{"num_hidden_layers": 13, "hidden_size": 448, "num_key_value_heads": 5, "hidden_act": "swiglu", "norm_eps": 1e-05, "bias": "none", "tie_word_embeddings": false, "init_std_up": 0.0184, "learning_rate": 0.000716, "lr_head": 0.00568, "max_grad_norm": 1.0, "decay_fraction": 0.804, "decay_shape": "linear", "batch_tokens": 32768, "max_steps": 13434}
Each number is 500 + 25 x the weight over its row's rms, rounded and kept within 0 to 999. Layers, rows and columns count from 0. Numbers have three digits each. The size before them is the row's rms in percent of the matrix's.

# gate: layer 3 MLP gate, 1216x448, rms 0.0375, rows 695-761, columns 384-447
# up: layer 3 MLP up, 1216x448, rms 0.0361, rows 695-761, columns 384-447
# down: layer 3 MLP down (transposed), 1216x448, rms 0.0351, rows 695-760, columns 384-447
gate695 080:484512470512450483467523532473498540469535516467525510499515530488512547494512502531523525451504498523497439512525535502521507507449502494489490492477503525550486501476463520496484530487470523
up695 082:542444523544519490483491504514469523480478497484523572415464531528532479504483501545518454525537543468514491489496480486448500461517510522496496488509504501522507531493499515497466484490497547
down695 082:485470528449534499523539463536487515502473534507470491512477506495493481527510535456483494467449472527521507523487531516498531482456466530526489449547492479445483505535512520541519469525480522
gate696 122:522506497469486512490479504489503527545490482494515483475485530524508509550503495523500524484475515486460523512503522507503451516499529562509513474448464495484481510481476475497483503493474491
up696 133:485498488508504468461494527500472498492482508468479513513507483515492459473511543489460508519542475473502481459481485498523477499445467479551467468493553482509525506498499473531478513505477492
down696 127:475503509545498487511546533511490475478507543506496503526537473486515498427516513466478504503512528525555458486528473465486534486505469473518494506519541502518507496490526525510524505481515505
gate697 112:498490491491523464525499495484527509512491514507522535514502515507448505510473463515509501511465491523499523531495480510467521509502508553497500539510496507509486498484501482501539468564538498
up697 110:504507479495507473527494451524486510514485529507468509464490488544493518476486489515468515501484501499517517516495444505512502523490504523501455483514482480502498496542540475503489492481518496
down697 110:498492482509514493515538484482461517500503512498509539473500508491507462502481507492452490510542515538524454529478453486509504519467468475505458457532510474515561486520526485512533496528491517
gate698 094:508520450503520509500502528494507519503455460522517455447498545472470512517470422524504535518516502505511503525478510496486507552508527530515467480530465480508515476485514486498499482500472465
up698 101:503502487428494572514479461499510498516498493502473548492475485520521524502454499489464466478514490507465492521519452511501503514502478474499523537501496531515447519479504505494515503506529488
down698 098:531519495429495564494501487476535513502508510575492559506479507502519540490465517487481479445465506505501502538490469520522528517498485459473507496480465531539481489525538532489500507535505464
gate699 106:491561483477525509549546427513487495493499507500505461542497508470505501544516486496521552504463510503505477477503539510460496501514535523468527495537487540532506509503498537477530501509475517
up699 109:473512499465523498519486515474507494467554552483537483519483493441502512507488473546572518493509532526492457476524477540472504485465483502508533524530493493513492451516508520513519537528487537
down699 109:505510494462528493522524523533526521422538461487482468495473508499534498519522529514543505499454494516480494458515478510469468497502518491511475496481466476530524484469533541511533532475490499
gate700 092:515526516507516477428536543502494485493474490511541498484528496477533485484507489541519510485529476500503493449500503505515508527474537462504471521466482477491467501478473461515495504515555510
up700 089:515509477508493477491514551515527468471476459466477457457430556500508513524500503471510449522517481532511519513491544488524503498528479506493493501517519494445493492525498500529506529482468485
down700 091:534526509491502520523542530470512521457499456489496496484504491516551479500511495495505450511507528525453505512549514540499509513469470503506519482515475498492509537523531507520525518501513526
gate701 121:471518492504500501509502496493565553482472481509518480488505496495520491507558509531493467512478463498515457487479494466499481561525472482490474506503493509501508535488497521463497493468490491
up701 116:511509521520565501492490518529501496519509478461490481575510519474491473512481479461499522503509523523560512499508500469457466479485513525463487495519464443452490504505486472512514491513521538
down701 109:459517502544511502530501479538482537543508495475455507542524474493511474517461447499502437487491503459504516504490501540466533486492521500519489526534489483473525480492516488525515495498548515
gate702 089:497462492451574489508482514523481470530508543533508511449435495459473491503480463468490524508512507560534472541496516515499492524495517496502452504484513483489547528574495514490505479499483492
up702 091:504526521521464502502450487486516480528495513532547472489492484506463531502497499515518475514478535510529512460489500470477457482491472514522515517517510513458530530521476535511482509536512550
down702 093:523500530520485520516480479476511505454481480490457480498488517539504548479538518518487438533527473501490498493510500482538495471495528513484536492528470526563496466479489505479474523507518514
gate703 104:562514519472521516502509456528483487501446504514486439493512556474493505474483493520517510504491512486506529534534523503511500510515513514498490520487492541487474453483502494462512475499492480
up703 103:514540482451506504441484458513426482494437503483467479483549497505499509471500554521491513529528482475485495498525538463523461527488505509529487503447477516532450489485486509480488505502491451
down703 106:514507450455484502513447529510440488507506516480512537516522476514500531524523522483533503520505489499482470484500514458498475506500456482466493511480456494493451486501460521488466516501503536
gate704 118:519485502507523509492479541484531489510486515489498509497505480470493501523577475490506493510506492515520488545498434525498489469489464502501493529498492510518521462492513505480489530520529527
up704 116:508505496529469471521512503507461484489472480505531521466479556521465514499418490482509503466475496480539524462495509478507502501511498481466493477525520497429541503501471498506542511531485500
down704 115:442494520485516452505517494492525516507475483514549573470456491502534518510465473511502473508470507508536507509502482457483527487532483471512491478496505499519517525506520499498543543508516526
gate705 100:510499493533530499497508497520499482505509504538517532521520535499484489528464493476449535520493486473502468514494538525521518505548518508488534483501501490511502512469531483440545522523542500
up705 099:502510498497493531508483569465467507489508533506457482497505443497498495490547487502507514460515525489537450485505464524542532491459485505497502489487496524504502481531494490524472496474484514
down705 098:500526477501486534488479507470497527510508573503419505466475464477449477466465459512511513492499486493496527522458487493536539474481516558505521517495468503513469508521497454513463489480490487
gate706 107:524500510491429482536476547510497495500511492508506422482494521493479531518471492479531520513491452520490509511480525467488512489541519517517526487477486566502473499508482543481489506509496525
up706 102:477485466527506506497549501489525539526512475469523501506477530539464513482535471538501465505490556567511510494553464526472486489489516507498503539524501498445504488500475506484538512454490499
down706 108:502492453516535521487528521454514518538499470462519524496458520512489485496558456522459463517516534530540527475563487511514496492502495508502511512524481499467498504464477529505514520446510521
gate707 079:477532518525522512534480484485510502521477488469535449509496525485501450498539474482502489495504484481497529478442462494489449502511479461458491477518516516482495507509500476486539501435451508
up707 080:476486474526471527501519454503528495503519531518514480523528455507489523499494517464489494486500460519510474496489506507476489519557509478514537510509533505466521503474485525511520514469547487
down707 081:471453512520507523480478475507451496482522513489509508496527471484478489489496519512514519488514552528502500494524503530464489484489491520508488510495464517489504485466548485488508531457494450
gate708 111:523477516535494501548473492488544499536494472521514520498507499535485477519497463518492491478526500513497486503475482515475495538469527469497548507500492467498487503499468484534507460469457509
up708 109:502529505487495551500493480500486479503531526529490447543514471510449483495486485525490522513483490500538506532498486516518508477535492517468503496519490474477494516530548519522480488506555505
down708 111:496435535508501516515452483481480453523528501505505487508518508524507507475476481559511526486494533491530524477498491518445483495470519478468538473497505470495503485515520466556490479504498521
gate709 092:513501516513442494509517551515497482526475503509509489537520552505482472532519505541531525519503489546513533543510531508524471443443546489518513507501485500534541529527480474474527473520570526
up709 088:530494498471515488497484524494521493521519523501518495447506493480522529475478451486495465502456481500468519496490511508477494495542471473464505500496496507463486536479507484530471496466485520
down709 092:479528481496502487539494521466472494497526493528513458460532507498497500410492468542461504522499490507453501471453469498503455489498526481505476541504507531472499483468502495496499522477484528
gate710 098:473486516512480528493503451538520524518516528532491493557550465500469499515494512538523508494470471506492535519480512487532493514489477461493512472499527514484508493499508485461503516490517525
up710 101:459498530465543507525540524526511531467517508515474480515502517497499553481495522529509516538465482519477555506498519525506463511499437526494471522506489498499495495478551509477518480516539470
down710 098:486525534508576485511513490498509515512502474472485514462492481487499510533484533499464491509490514502517502514479529474485477551516498525533468476471500487528505471534482529516533540537524482
gate711 108:514492510453490484498498466488494514509474481465527498498498489499472527516540495530526560485485507518475492530517501512460508513519511507499516504502512500537502504501496515486524530524543493
up711 107:480518520499500529551484501496537510493490465504481488474504492499509484471503493455470496537485466514497510465508473487535532472477510486502448523494521487468519532545510494488501466447488495
down711 105:480488526520526528520501476497511518511517513502474478476550437487467511493460438495503453490522499529481524515496496512520509482492510469524474481476509515482507514501532494507469488492448503
gate712 084:523471499474535517504464524492482495484523483501507537463487506515502507489528490479510476538494447516502568488472490498459502489506510482498479495476466465480488451480479502524527521484474514
up712 083:531489487485505486476509536506496466478522481514499518488463524507498526519504515455496503501464508558521489525518451503527532560458463559497493508449498487470473512487519498486515483533506471
down712 084:545449532481582464508480501531524484503491498510533474506441523498515493482476498480470555488457501486515489490503487508536517503458507499562494531544502486526492512539510492475500503527492514
gate713 098:512463500466496473487529465502531516507547520507455491477489501536499482500541497526490489511494477483469495495495426484503477489542474532497498496493534498512495494468488486459513504584546459
up713 102:518492543475444518483489551519486485455453461506463527475493505547511493471480502510508518477529505520487487493508527541512479498479498535499479547473493498502523462554526488534512487529505470
down713 102:462534516482549494505510527499502497515475475516487497525509431489482506495510468537493491494464472575509478498527549526502508540469512476470517499503509468522507480511490512508499492468506546
gate714 107:534503468455496545515481508489460469531504527473522515516488533494542470500487475487465503513493517522480514500518534478470483506529503520472472511475463558518508471519473508533548500512471465
up714 106:469503503530519481485475539528520471505530495479462492447426516479461520517492479511525469491465488506516490487517451504504501549478464512497526526493459484512501474485489512499460552548485518
down714 106:501510518499515546509502529483512482511509467465474459504473489525470500526509506474545450470472468520478483521497489520480472477503481496504518489516467500544510503510483525486484511531514518
gate715 113:507471511460513504513556495490499512483466540560544498502501516535499527506532512448491513504503502472494513518497503468465504514539475528494541573539477485507504498495481483514515522511492514
up715 112:486470482492492512534517517487518521496527507519519443470532492502503518503534480475533472496512479497504464523467491499457510462480481454519519493529499510472481510467497494527483481404470513
down715 114:473538465496525507516535506481548458485548496489514507502507464504508515511505500480497524493503493481486528454538542536456502471485508459498483508507525462483480484490521490508438501494484517
gate716 075:503492517546479491496483479501545522493521516505507505469495487470487473477498503437473489487494511482501516501476527517514496470536483483505519517526494505461516479526488482489530464495525470
up716 073:472513479528489507507473507526504529474505496496495480451526479491502481466528513493506481509495479517495514474492524480497503523507503507470494460495481552505530521454484491512500472497505497
down716 076:478509486515502461487532518492506540516513522504484497487489500541517497480465518512524483498513498491498484493504468508507515514483514473482465520505511503539448523518513506483479450477488495
gate717 111:533499524501419530504507460493503536479538531579491513443526486473490515504496491522482484529467498471477480480489503492501510511483504481481506515468468509514492473465516525503529497496512542
up717 111:524462490478462510507492460511504522493528500525532504492493484458486473521531503511492484533485522498502492463500518499498501510457493496476525527504509475515461482439514483501513521545480508
down717 106:515515488488470504513471457501498518492517509513500518508542544486496493504505538503499492484465499456474467494493499507504531489500500465446483503500480494499499507483523484533494494550509490
gate718 108:518461479455502472493477541457495524496507517482507504488493499489483520551464483516505502500477526487549525538551515470479505484496480495475526468510517462483513480523473479508535565502484458
up718 099:488495459460515445482506510500475521480534472476495465482489448514504498528509540482465479496506517477525511479522497474474479512533477503495481479495498472520519475459509529508523559514494502
down718 103:471504502518497500443548494509498495498513464495504469488536513502542508491558494512493490498526514517458511485505482507525511538518514472537485517442478483522510514491533551491523516515515507
gate719 106:496505508501485492499534480511500514510525488503502472482550454533505513476496486483511479505499458475469489482521514529498544514540557542547550470508502516529543510530562548470525475498524493
up719 108:486451490474492511477526518506509539485533483509517469488506461492450509493505495481493562506516447509512477491515483508498504513503545520512504522517521505508551488547531514496509490492529469
down719 100:478476509488484561522522514509508491533510492515516445502526438523513531493527550454514490489488458505537519523537471553507495508507513496510516484482488519549535515488530503498495484458517477
gate720 086:506508478503508524485480451500491500498482516506521493497538535532492471521479492571475523526503481477461561463532516504515476495514498472516494482470513485540471476518501533491535493545550494
up720 088:506488540530490482456534522528491501451515530498524513514479525504496508494529507423501506491500480527494471491489535490511534518482499518475481509518494487490537507527511482486530515517490580
down720 088:518501507470468496517506525517494502507519540544510491534469548486532546460523471508481519478498531491512462522483493527521548506505467483480514566488451490478552520492495489503543507471511543
gate721 102:485520521479557485510532516556463497504521450533511466475508500482515517486441505550531510479526522493495472531478521537481522520491510466545521517509508484496439486467507518486506469438475464
up721 105:538478527501532471510473485485503496491512509540544512559569531507488466494486485494494516530520524517524483534500483487528457451505476477438522494488515468490523516521503454486503464482508455
down721 102:492500488446484477497505509515475483463492500502524502507480517451522539519508518480510508512454512496520501522477472518533464549515499434537509493481514477488505485543512501466489528479504501
gate722 063:466528485511493543503488501485517501479512511478504462493485527524545472506494499514522487503493498494488520501483507502471528523530550490484487517477523489482489467505508494492497506466493491
up722 067:487497527476505487454495490503509524524472502535500509491465487511534497493562519525507457514503465445499512469545506506479495498469459527494533479557519476508466487491450511471463485508509512
down722 066:502493532446509551463536491488514510457512480470499493486531511493475469465514521500456450489501482520481511469511533527492530435456532528464494527477496450493508474499500552532452529515569514
gate723 070:484485501523472521513506504516483503491466503509483469462501456507467519489509488495500461482530522501524515511502492491447524496519511503526515507503487517441488524500494490493486490439486501
up723 077:486486533561504522480544511521452512527494507488546511547499503515504470488494477537494492495479543473463509462515479521455495551493492532508460508500475481509492497540477537509513517478488522
down723 076:526528514494549504456488500521528496522498468526488536501485489483550479485537517503507497529478506492519529515524461466515472518486489472472476484530494529513496471498479486479519497469494508
gate724 096:526485527507524486528488485491497447500459514487519474508505524488482513542513521472488466503513518485490488495495535458501478449514513512507528477501536474473525467526463503476539538479502520
up724 089:471529500496495495496503507525491512504482496469509497515518497549519518516521555502497521512518518477468499479472470508491489492477480538490494428473493467530463500477483508479489507486513592
down724 097:490508507487516509514510461557504499529495486510494516503548486531524509559510553516517553482498484479459489461479519530495440503491502495491496448480543465549484532496522502489525520488534535
gate725 115:497495506483506502458493544482503519511428504447512474500495502469510520502507525496516506522521484531500532551474504472485470485528528475460497537486451480499463478483491503489487483502485480
up725 113:473493472513458523512555466505502492478523536533483509509513469505499479465507507507511484474497492452473455417491488512480503494459481510559529489535549504497537542528471507543497505476540534
down725 109:501505514508515483557480520498492497499557507502505473514488533531473454470495439551485490489496506508507486492548509545512545519502491508541533491510502508465526495491534512496546545515493537
gate726 102:550505510502487510484538504513470495537500520498468490515559500523467493488521482524471448536468500487504486508533497469476532480489491541476529496544461499484523467510489499550496477507490486
up726 101:492531505466501522442524560528481503478474482537485464514519470493498517498496552513465523527499499471518511483507529508503481472507450510514468455481541490535541457492590496515480496487509469
down726 106:489514493477519520472439533448522548492504461547515484526510487481512519453522518497502527461509492494526510465476506493487449509475466486504486515478534510507492481476512558513495534514518494
gate727 088:532472515464494498485493496483522489466543477497478507527484450478464545469510484529476485523471504509469459503521458512493488521499451532505521516490505480501503465490460499526508495489536513
up727 081:487468530529509510488487509536527462509499523527518499501496509482489449508479478511496491488492479497533564499487504495498538487502495499475505486542517474458502508561479480484493481512462488
down727 085:515461466544481482478485514462541457455520520484510535524483493503472512554506507474530479505501498495488511525524507523459459517520447534499476528508513498536498501480486508514473530522488460
gate728 105:484472459507504530516555526499485533491460481474444487503463483476501531532507503524525496507500507501530493482502454472442497495506491492499526499480467475496495476505513502452495492457487487
up728 106:502483519488502556475474534495504491505508476514514524455523535475561504493506523517485503484481508490459466515475544526496474480540500497500479525497486499453465482465494494507474511477494471
down728 108:504519520526536459474503446522510520446521496516516534482533543488512538503461489483538471482488532456472468524496495500505523515506522475510456490510514481513484520490467491507494507511486469
gate729 119:487537503504530479482478486502507483511502493537537489551541526489514481530500481482469505528511549493493520498539487487520510489555559499481477498506495476521526514526472493501479555533544536
up729 115:515477535485486488509509508503488512508543515508465501487520469510528522517492490508491517499489508510523495528506534559525490546497501510505491512489485479516478504503524510473534472434510468
down729 109:503525476542493478481465486471471522526540515466513538500527486506492465521508457527473477506522493504484528501525487505520493530514562515509479533531508495495495543516492478535534549525501530
gate730 087:492475462491529494502464468482496465510520502476524494481503505505478495499522505534489584515501526509498538513491512525449499454497540512479485518501497477496502529515490484475504518537510530
up730 093:494506508518451508517527453498489518504526554493547498481480465503478483524488504533521502453473489500461482491525476476449555563489512515523519491523496504484498503499443545525489498480492522
down730 091:478487500504509470543505508502511485532534538495493453510484486535518467483493471481553520536485486539500526499559539512528524470468492478511508525523502531492486490520467518514491508475510436
gate731 109:520480509528520569514550461531514432523516524512475450530509496514518513509493487494475497461517482487548538488512462498516533513517538477488503512486472490502499496496508503504478509494487536
up731 108:493488506518540532497520445504507462469479481499483485512507511520512502467499543459491460469537471458513523463509470525506485521522494468487478451501479515547491476498501497512412516501473528
down731 108:470503500512479499466509486486490504488500468484531504479455510534488462433490550476493475468494484453489499485505487517502491505495498475500495480522483502515498474509485451544437515489498530
gate732 099:499500539522480519472466480472488515501467518497530514516503484477518524486536484496523565510481561532524486515479558491535513487490475496487483508534479481491440524508520488491532524534504521
up732 099:479507490461550491542509524476545471534516506495512499579481521495469505493531487514489501479523527525519543495547483506538456455520490489513508501479521537532543492498475510538483492507500508
down732 102:502476476462539485500522518490555473514508470540468470510462503492486534552507466504448461496528505497518541483525495514522450499541482521545544541459506568491511488496503532485527474476487510
gate733 112:530453482459486483525464527515540493477503509507509520503482561500485486501525476543529486507489537499489501523510516517510524501475474541513527502507503494520508488480480526472527514561495550
up733 114:486536468482463507528477516485472488524457517466520482499445452467511522484522474495482542493515501476502466494509464496517525518504534466501475455504496483506528509556502495556486458510486518
down733 114:476553496457458521501486485534504507519466527478497485513476465475450488509500474497518506501504538476502477500500475532506518466517496484541492469539485511540500474531503494487501514438465473
gate734 077:555471488494603461495461571517488478494500483445519539491454555504501500512496501488487524486481507532522547536483442512484500514454473506510494480502514503464497502508508510522503492554444469
up734 079:500464507462519522523551531531492463484488468451547526487498536550532487495500504497496483472533459529519516525495475501502489536511534459500514523489510483467505498504492483513490500485503455
down734 077:551436483508500453474521528542514503529512549471446518472490540497501502555479515511487505474547541497476503513492534501518541483522488509500494505496495485490470499527470487478522551468503511
gate735 094:491525503542519482528485504513499475518491533552495539522542482444487536507475489535505505496493502521499534511511455521514471523519502516512550486502509485503489494521513497470506497520516539
up735 090:508487492482474497490501491507512501475500488467505500535499513547503493504534495499513518509517508510475515504506483522531504509496532473482485487497479500534515476493505481481524475513542492
down735 092:527529513510478513504457511537532477472480511499502528527519476504487467521526526493499510474496528461486490499509496470453476493512526468472507505500486478515514455537494501496530466466533511
gate736 088:523478480503479553513551475466486477467507517499486542505541514512521493490530528493518535498475520489494484458518524492473525544519475531506501511480511528493511485470517515496508462532476496
up736 093:468485536501467496475507484496502514514513542493478528516548437496479485505514479485466573538509505425479532531489523544551469469468504481517508502496511496518513513506501485497487518549521488
down736 094:473452487548473522532492557498522473501491482488489492500553486517456487516450446492559452483498502524490512540495495504501517556519513538490473487510503512464515519492521484483525524452520505
gate737 091:481492480495538485509522461530492481510495505524490484504523504494502474498506493532520478498494483539465530469469503499439506545528523468478509499493485494473418504499495543479537495457456502
up737 093:553485510488487492446509483501502498482448443469545526494469487503535461497440518513473516504496483505507484466477531462506531524485497537483506496524524517507536521523488522503491493497490510
down737 094:498496482523531494492522531477505468492488485502533505467510518492537533510433499484499497503522503473541552491490503484531522497501487532487552550470529498493524530482477510496431511492503521
gate738 113:489544494527485519551525495500494509491501456522533494518526475458513499485477510516479501465501505503488510490499473513525502495519503433492494519482505510507486501496514499504518472430460487
up738 121:485523497479498488469476534477542539501555531494516512476491516483493541477501504498533438518550517516494476513517501488501521492477540509483488475522506504473489495474468501518503473508516524
down738 118:504428493545488482478519494491505526503470519474481509475505493474504497515463488524537496499507534483529457485453491519467447454480480531521464523500529477468513506508481470490535521527566505
gate739 104:521519487521471482519437479517504506525550484509545507460466528516514482467489492497504494471512542540491541492490515469538528465463477472505525497486534494454458498446512502483512488518463547
up739 101:461496519494505496494525449483518525496523475516499484577543473490513525499508522464482508506479481481468478464525523507505506476477489463526572531501492530506532575474523506509487469443503492
down739 104:483533492500489474492518492499449475526472541482502531463481490441493544513499480480532488519502492501499492495467497485491465513570527506447446450427531503523510508523505513440490522476543489
gate740 108:493492527539487516516487473488507506501505531501530545511529492475498497523503487540531523508470508464477511512511502497530508511498522496511507535549523492511493488529496509484513499534495528
up740 108:481486504519441539535505550504504469486510472474507489475494487441513488504501476507490512485505527544517483510527517524495501500468510526505505524466499490500505507511502512485482494508521473
down740 106:464470506490510495491532468470549506481528509482486506500532493494505505484489470499496504516497508497462502494496512477535531493488508511503499483491511509483503516467484496458521505531517489
gate741 084:518516488483505460510529499506482537481505478490549472492493484518494521486514496530494519488482482496501495516486487496520491505511504510498499510492490525507444553521496494456537490513499430
up741 082:471491504525503478478479500490520473459532486504469516547494522484479487507504480511481544509496485534472513499501513491517498524502485522481504482516534461550534489495503515489489475586513572
down741 086:468503509491474467519489496487512501519482466525508521510522510492458502512530504516509460510478508547500525468539544498525536472511514520511533499526452486563534514517527484504480451536498477
gate742 102:526586506498505513501490534517516483466479463502496501511469540516463483504499492535490436536442512518505518475508516477481497504486464523493525550475538512527483488528487499482488492520525497
up742 104:503473498518540516531521534513474529502462507505535501488533506499502503509565470526474485488538513525483473499503479487461474502488511525509505529525488504486491519467479516488500492433472482
down742 103:475505517521487511517520515533488502524502511550521505457510551512474457443490489533449528526494521511518496489511467499475495496459534492480463507464492495484496504516495511510485499491478493
gate743 088:568531491520520470514516515494503499512492509493527493530464519487538497534491498512517497481459480547522520523485490521502537489530521482500528510478496494500473539493495505478533503484505464
up743 081:490485467525501428468510498503496513498465481507528513538490475523560469493477519531476493476486521432484498495490513508469513476491459506490486484495523507528508502470444514456494495489507490
down743 087:468506528531523464479479500473524548482485489506548492537482499532519497452476575524476448522471542511493528499479506525472502458493497539491491480523526513542506532512472468479455515491492497
gate744 101:514514478504510486484510435484470524521543480512497522515526499502464511529508470494513560509491498490507538530512521470489532506499492510461551524529496516480508523496506551469499520520537477
up744 099:517500476465487455461496465473476481565501488497522460523477480507482513525514507485472480532478520487469475493513529460496506510508526525430508483493478473468457521490453525478501494510494483
down744 100:534497493493494461474454502449481524542516463473471481480466500532505545506516501481500479524508516504495471486510508481494471510491502524456523555492480498462474497508459494486478524513525462
gate745 103:477494485490489459489518549511518519533505495469533477470460494491489552505505499466531435450455513483517461557501484485473471506495520540506503494498535479496498507497480489502496517494483459
up745 105:512484534475478481474486523523517489509525460479506509451469504528494493483535499548511456518464500488499502483524543517518533538496508482508525509514465511498475462486459497545507517526497522
down745 103:531507494458493514469497489477509513484504499561499452458489530527451462443551507516507449513499435499448493480493493447483507491476510502482547520506472547508483493478499566534502504535515519
gate746 096:506520508450470498496491507464523531517508539523483523497515521513501526510503492517547540540484513512538509476532515494519475510479512489497497520475513504556509505505490489452498528598520492
up746 100:540480520476531501487515491511455478468497538529493509473523457548522540494473526506480508574514498459503519498527493505492506503522500507523508540521494532532528465519467524484473507509508518
down746 102:518487492537436509525502520494450484498503549544490526480494513505516489447503537501514479514482522503466511485473487490478511539488520508463486496494461537519485525527549490485523554498458479
gate747 104:490499528514499494548507476489541503474514516544478533492543467518515507494453479504468517522482520481488489510499530544486526494493537511489473467476499510527498483526539540459481518492511497
up747 105:515506471509456481453466522522522487538506541513491510528477528497464487507442508548548570446484493515512507505509514464515521468501501504529510502509491499492525492532466507522481503535521475
down747 103:481502493532500475502487492474490463546483488500498529530473519496489512481453491488504510462492522507519513487490511504521525466491471505503501539516519491540521490532512499487478517563564508
gate748 104:544450463479512515507496514493522472550502511493501489510495497498552491551519509514531508504486499483511521496478493510534522497516554544491529476506507510502517531529462482479487512540472474
up748 105:497509532465516478516523445507479498502535480499466503515533517524482503515436517499510521459553540492512515522504502531504530500493512488494506493539457507495494536531499494526476495480504464
down748 105:513504494451531451514491481512500520507528507469473516479503505530496519514452526493525468482541517436523499502475494510489566497498507482481499511560481519499469550536443508525465514519535462
gate749 066:493509486548471508520485538489496505516541508490542464514516512480479446491495481465509460480527500512507508448467474502477490452532490440481539490499514478509524518473494463473487493458493518
up749 069:495519499502476488519507536497483518503504482548472498491525466472494505491471488462480485489524494489462488497516500525486509494493523496496489514485483508547510512486535526473559520497532484
down749 069:537493479479507473452529462528502545525490477484503519486522489506478509521513485531528465515503443480484473483486466544522475527500514477460491492512496515462535491522472522542543476537495506
gate750 104:536501515529514515495531497492535544535515448515513519495471494495554480469460464470528457536526513434476549487489525518484492509542501479504509496503477457466487487464481507509505495479504519
up750 107:488481503494521499504524471472510507495502520470512483492542508546439507516537523530515504497501508501484485507522490478486454486492503473510513533528535498454449520526466506526483492502491507
down750 107:439522515470432498516500502484500487508500513459503489540501476499535491519519494519502497522461476492487472528525537501518534454482481457530500479496468534556524518447522515459506515519473520
gate751 097:521493471497499510552502447528508459528486483491530505446472515468498457526501481473484519490445452551518484510472501479497526499539501488515529505524501499497493501483516512522520521514483507
up751 094:512523538514517519470494531474492507518538484475471497528492499509458558475504485489520485490505563497442504530515503531521482492457553522500478508506503494475519500518475449494512504495504482
down751 098:534490490525477521471505474493498461497510493508488533511486511502478528494496455548508480505527535485475487517504490501520567488519488500492457517496495490450523489499470469499542495534517494
gate752 107:527515491465501534540508494491475464548547502470478505485511538434489509477468479523507461537514490500478481515513510462518513458517482460485499549527497521501483500507480514531511528532526489
up752 104:497520535471475489470485486486449503512488503497502526501507503507504470462527519504482471510540503455497466496495522500518507456489481545503516482503540515545487519450466494536472493559505453
down752 110:494502491499468462464475519506469549438460478558495509473495449511521480494546500496507534507484546500515479485495541541464539510493538512462561505457491529524499525488463494478503466473483495
gate753 103:530449483520487503510541495519512497507505519509471504512500526494412537516528471515528498513451510543507492514472482466483519528463489498518517482496473480441509515521488506480518469464508461
up753 107:478481541512469510505510512506549517471465520519500531500503491504515475497472503514492527470469509467479485524510526486520507481483500507535513503512538502489547482516490483504487477495484476
down753 102:494485532502500546495505459490528528459475526505516510494487483454509485480503552530494511459469523483494489552483509484508519485486513507477465503506520518536522486553462479497460488472467492
gate754 108:504501479473499530534467512497553467516510494547507498503484544487508520518481465521490545486473511502499517536553504481478501496520540490466507518522490533473477499493485525477541491481482458
up754 114:489514508564489511493560462529506484477535553484533490504498472444487523474512516464532542485489514470492482474483508509518491497538459499519467496537509495510550527507508525557501477489482485
down754 110:478517516523489474487563468499509477500514541464524528503497452496524476540541510505535531496488511500478453485463521473471501523541461486512488487501531477497555504494515505520460505467480517
gate755 117:519477514490504482513530464488524473484520498510528502505518471499429528500485470532531538529478488520506492517512492490519517502504525512488518494523494513513492500502529527505529473538516518
up755 120:488458502514523509521524516501490516468524542536510508495531451488530490500524505472519460505482499520477529487462497543460480476517468505484505503514526474469516500533573496504530500500514482
down755 120:522496515537508492506508493493515480548503493535525518503519440506496516467565492476539483524489410512483526517483504523512500512520452501500445495495494478489454532487533489482489533486507474
gate756 109:524525510437560532484514502499519486491491532503505508485505494481495495502543502513493538528460502509483486492525528520520488505532493440521527465481488514552478492539511537505491509576535505
up756 109:489480500497511463477543503496476506481489454517488530506483567514488508490493503491518504491502528523507551479497442547485508462503487510469543567520498499477543536474478495504555525506494458
down756 108:472473530535507459509534543497503497508509489507513544498523552493513535494466472452541521476506497489534533494485489541491524474487492516505465520523485494486527546481495499448502516504522503
gate757 108:466500528465511474506533491482518476511535481518563493492502486506503532537516498462480486480498499529485486495493488512482494509517539506508498508533506481522566481512482488490499517504514559
up757 105:477505479519494535493530522503481493537506513485500459455521488535515517495451545497500529557499513539479512523477509496519501507505446521498487470521489475476488462512546494486522533500497499
down757 106:451485494470536495472507531470511459511509511495515495470497503484488529567472546501505497500499464525493506505496465520520481557498517495496460467478499489502530495542481448514525536461499540
gate758 097:488488496499519520492496522509456483508553530453498509488518533485503509486546479527539479519500494528486475535496531483517455536478534532488502494518511498515494542505528512505539511527499497
up758 094:495416482506519483483445555518480487494492497510468462479484542487511478500476503528524492492486516522498529496491516467497520491493476521490465480487485510505516483475472474469520496527497503
down758 096:487452550510500544533493529502524468454481519498505457505484556464467496565486500528477486502489505478501509466528513514527490470525511485460487501522494536472502484475507527516467481494527508
gate759 090:496488482518507516512494514509482484488504489497531523469472533517489510520528493476506488495520514537512496477465501464466481506518511535479504523521504523459531479515474494495515506478531527
up759 096:515519515525522537521487456509473501501521521469494530543495490531527506477479480484501526513519469488529531502502469496526488496503486480487505525497532495504482492509511492499551516515491477
down759 093:544500511505457514489471494484503519505508561534515502485490525493523463462508492477521501527502508494465478476522444447500495517480517515489503525471503532480519508503477495539549493472525498
gate760 090:531519494503475523468465505481537444503533514498495509496444515452477546523472499527528445468469490506476474502522462503474497494468524498509494511493522497493471465519433483522501535496494504
up760 096:451518484485534467473458487527500493495506487509481519478490549509500456498495480517491518481479521486484475473505471492458465533467433459502464506530471488538481518487503498492496487511518495
down760 094:490515492466527490515522501476502494454451495477508492530511481477515536507506480489477495507488533535528511521505500495531502519497459484514489510495474505563479467482523480473547500493475531
gate761 097:506500484504500485501541540528495502502505462507503502447445492491535494505534495499469526547531461508531522503500454550497503479486496502482517498538513479532496528485500463456548522560499519
up761 097:512537509479523506517535508488540557486466442521491488530468473496525489515510495510470489490510497516488537504512452484513545494573487499534471525491479453511468462483475545507497485518463519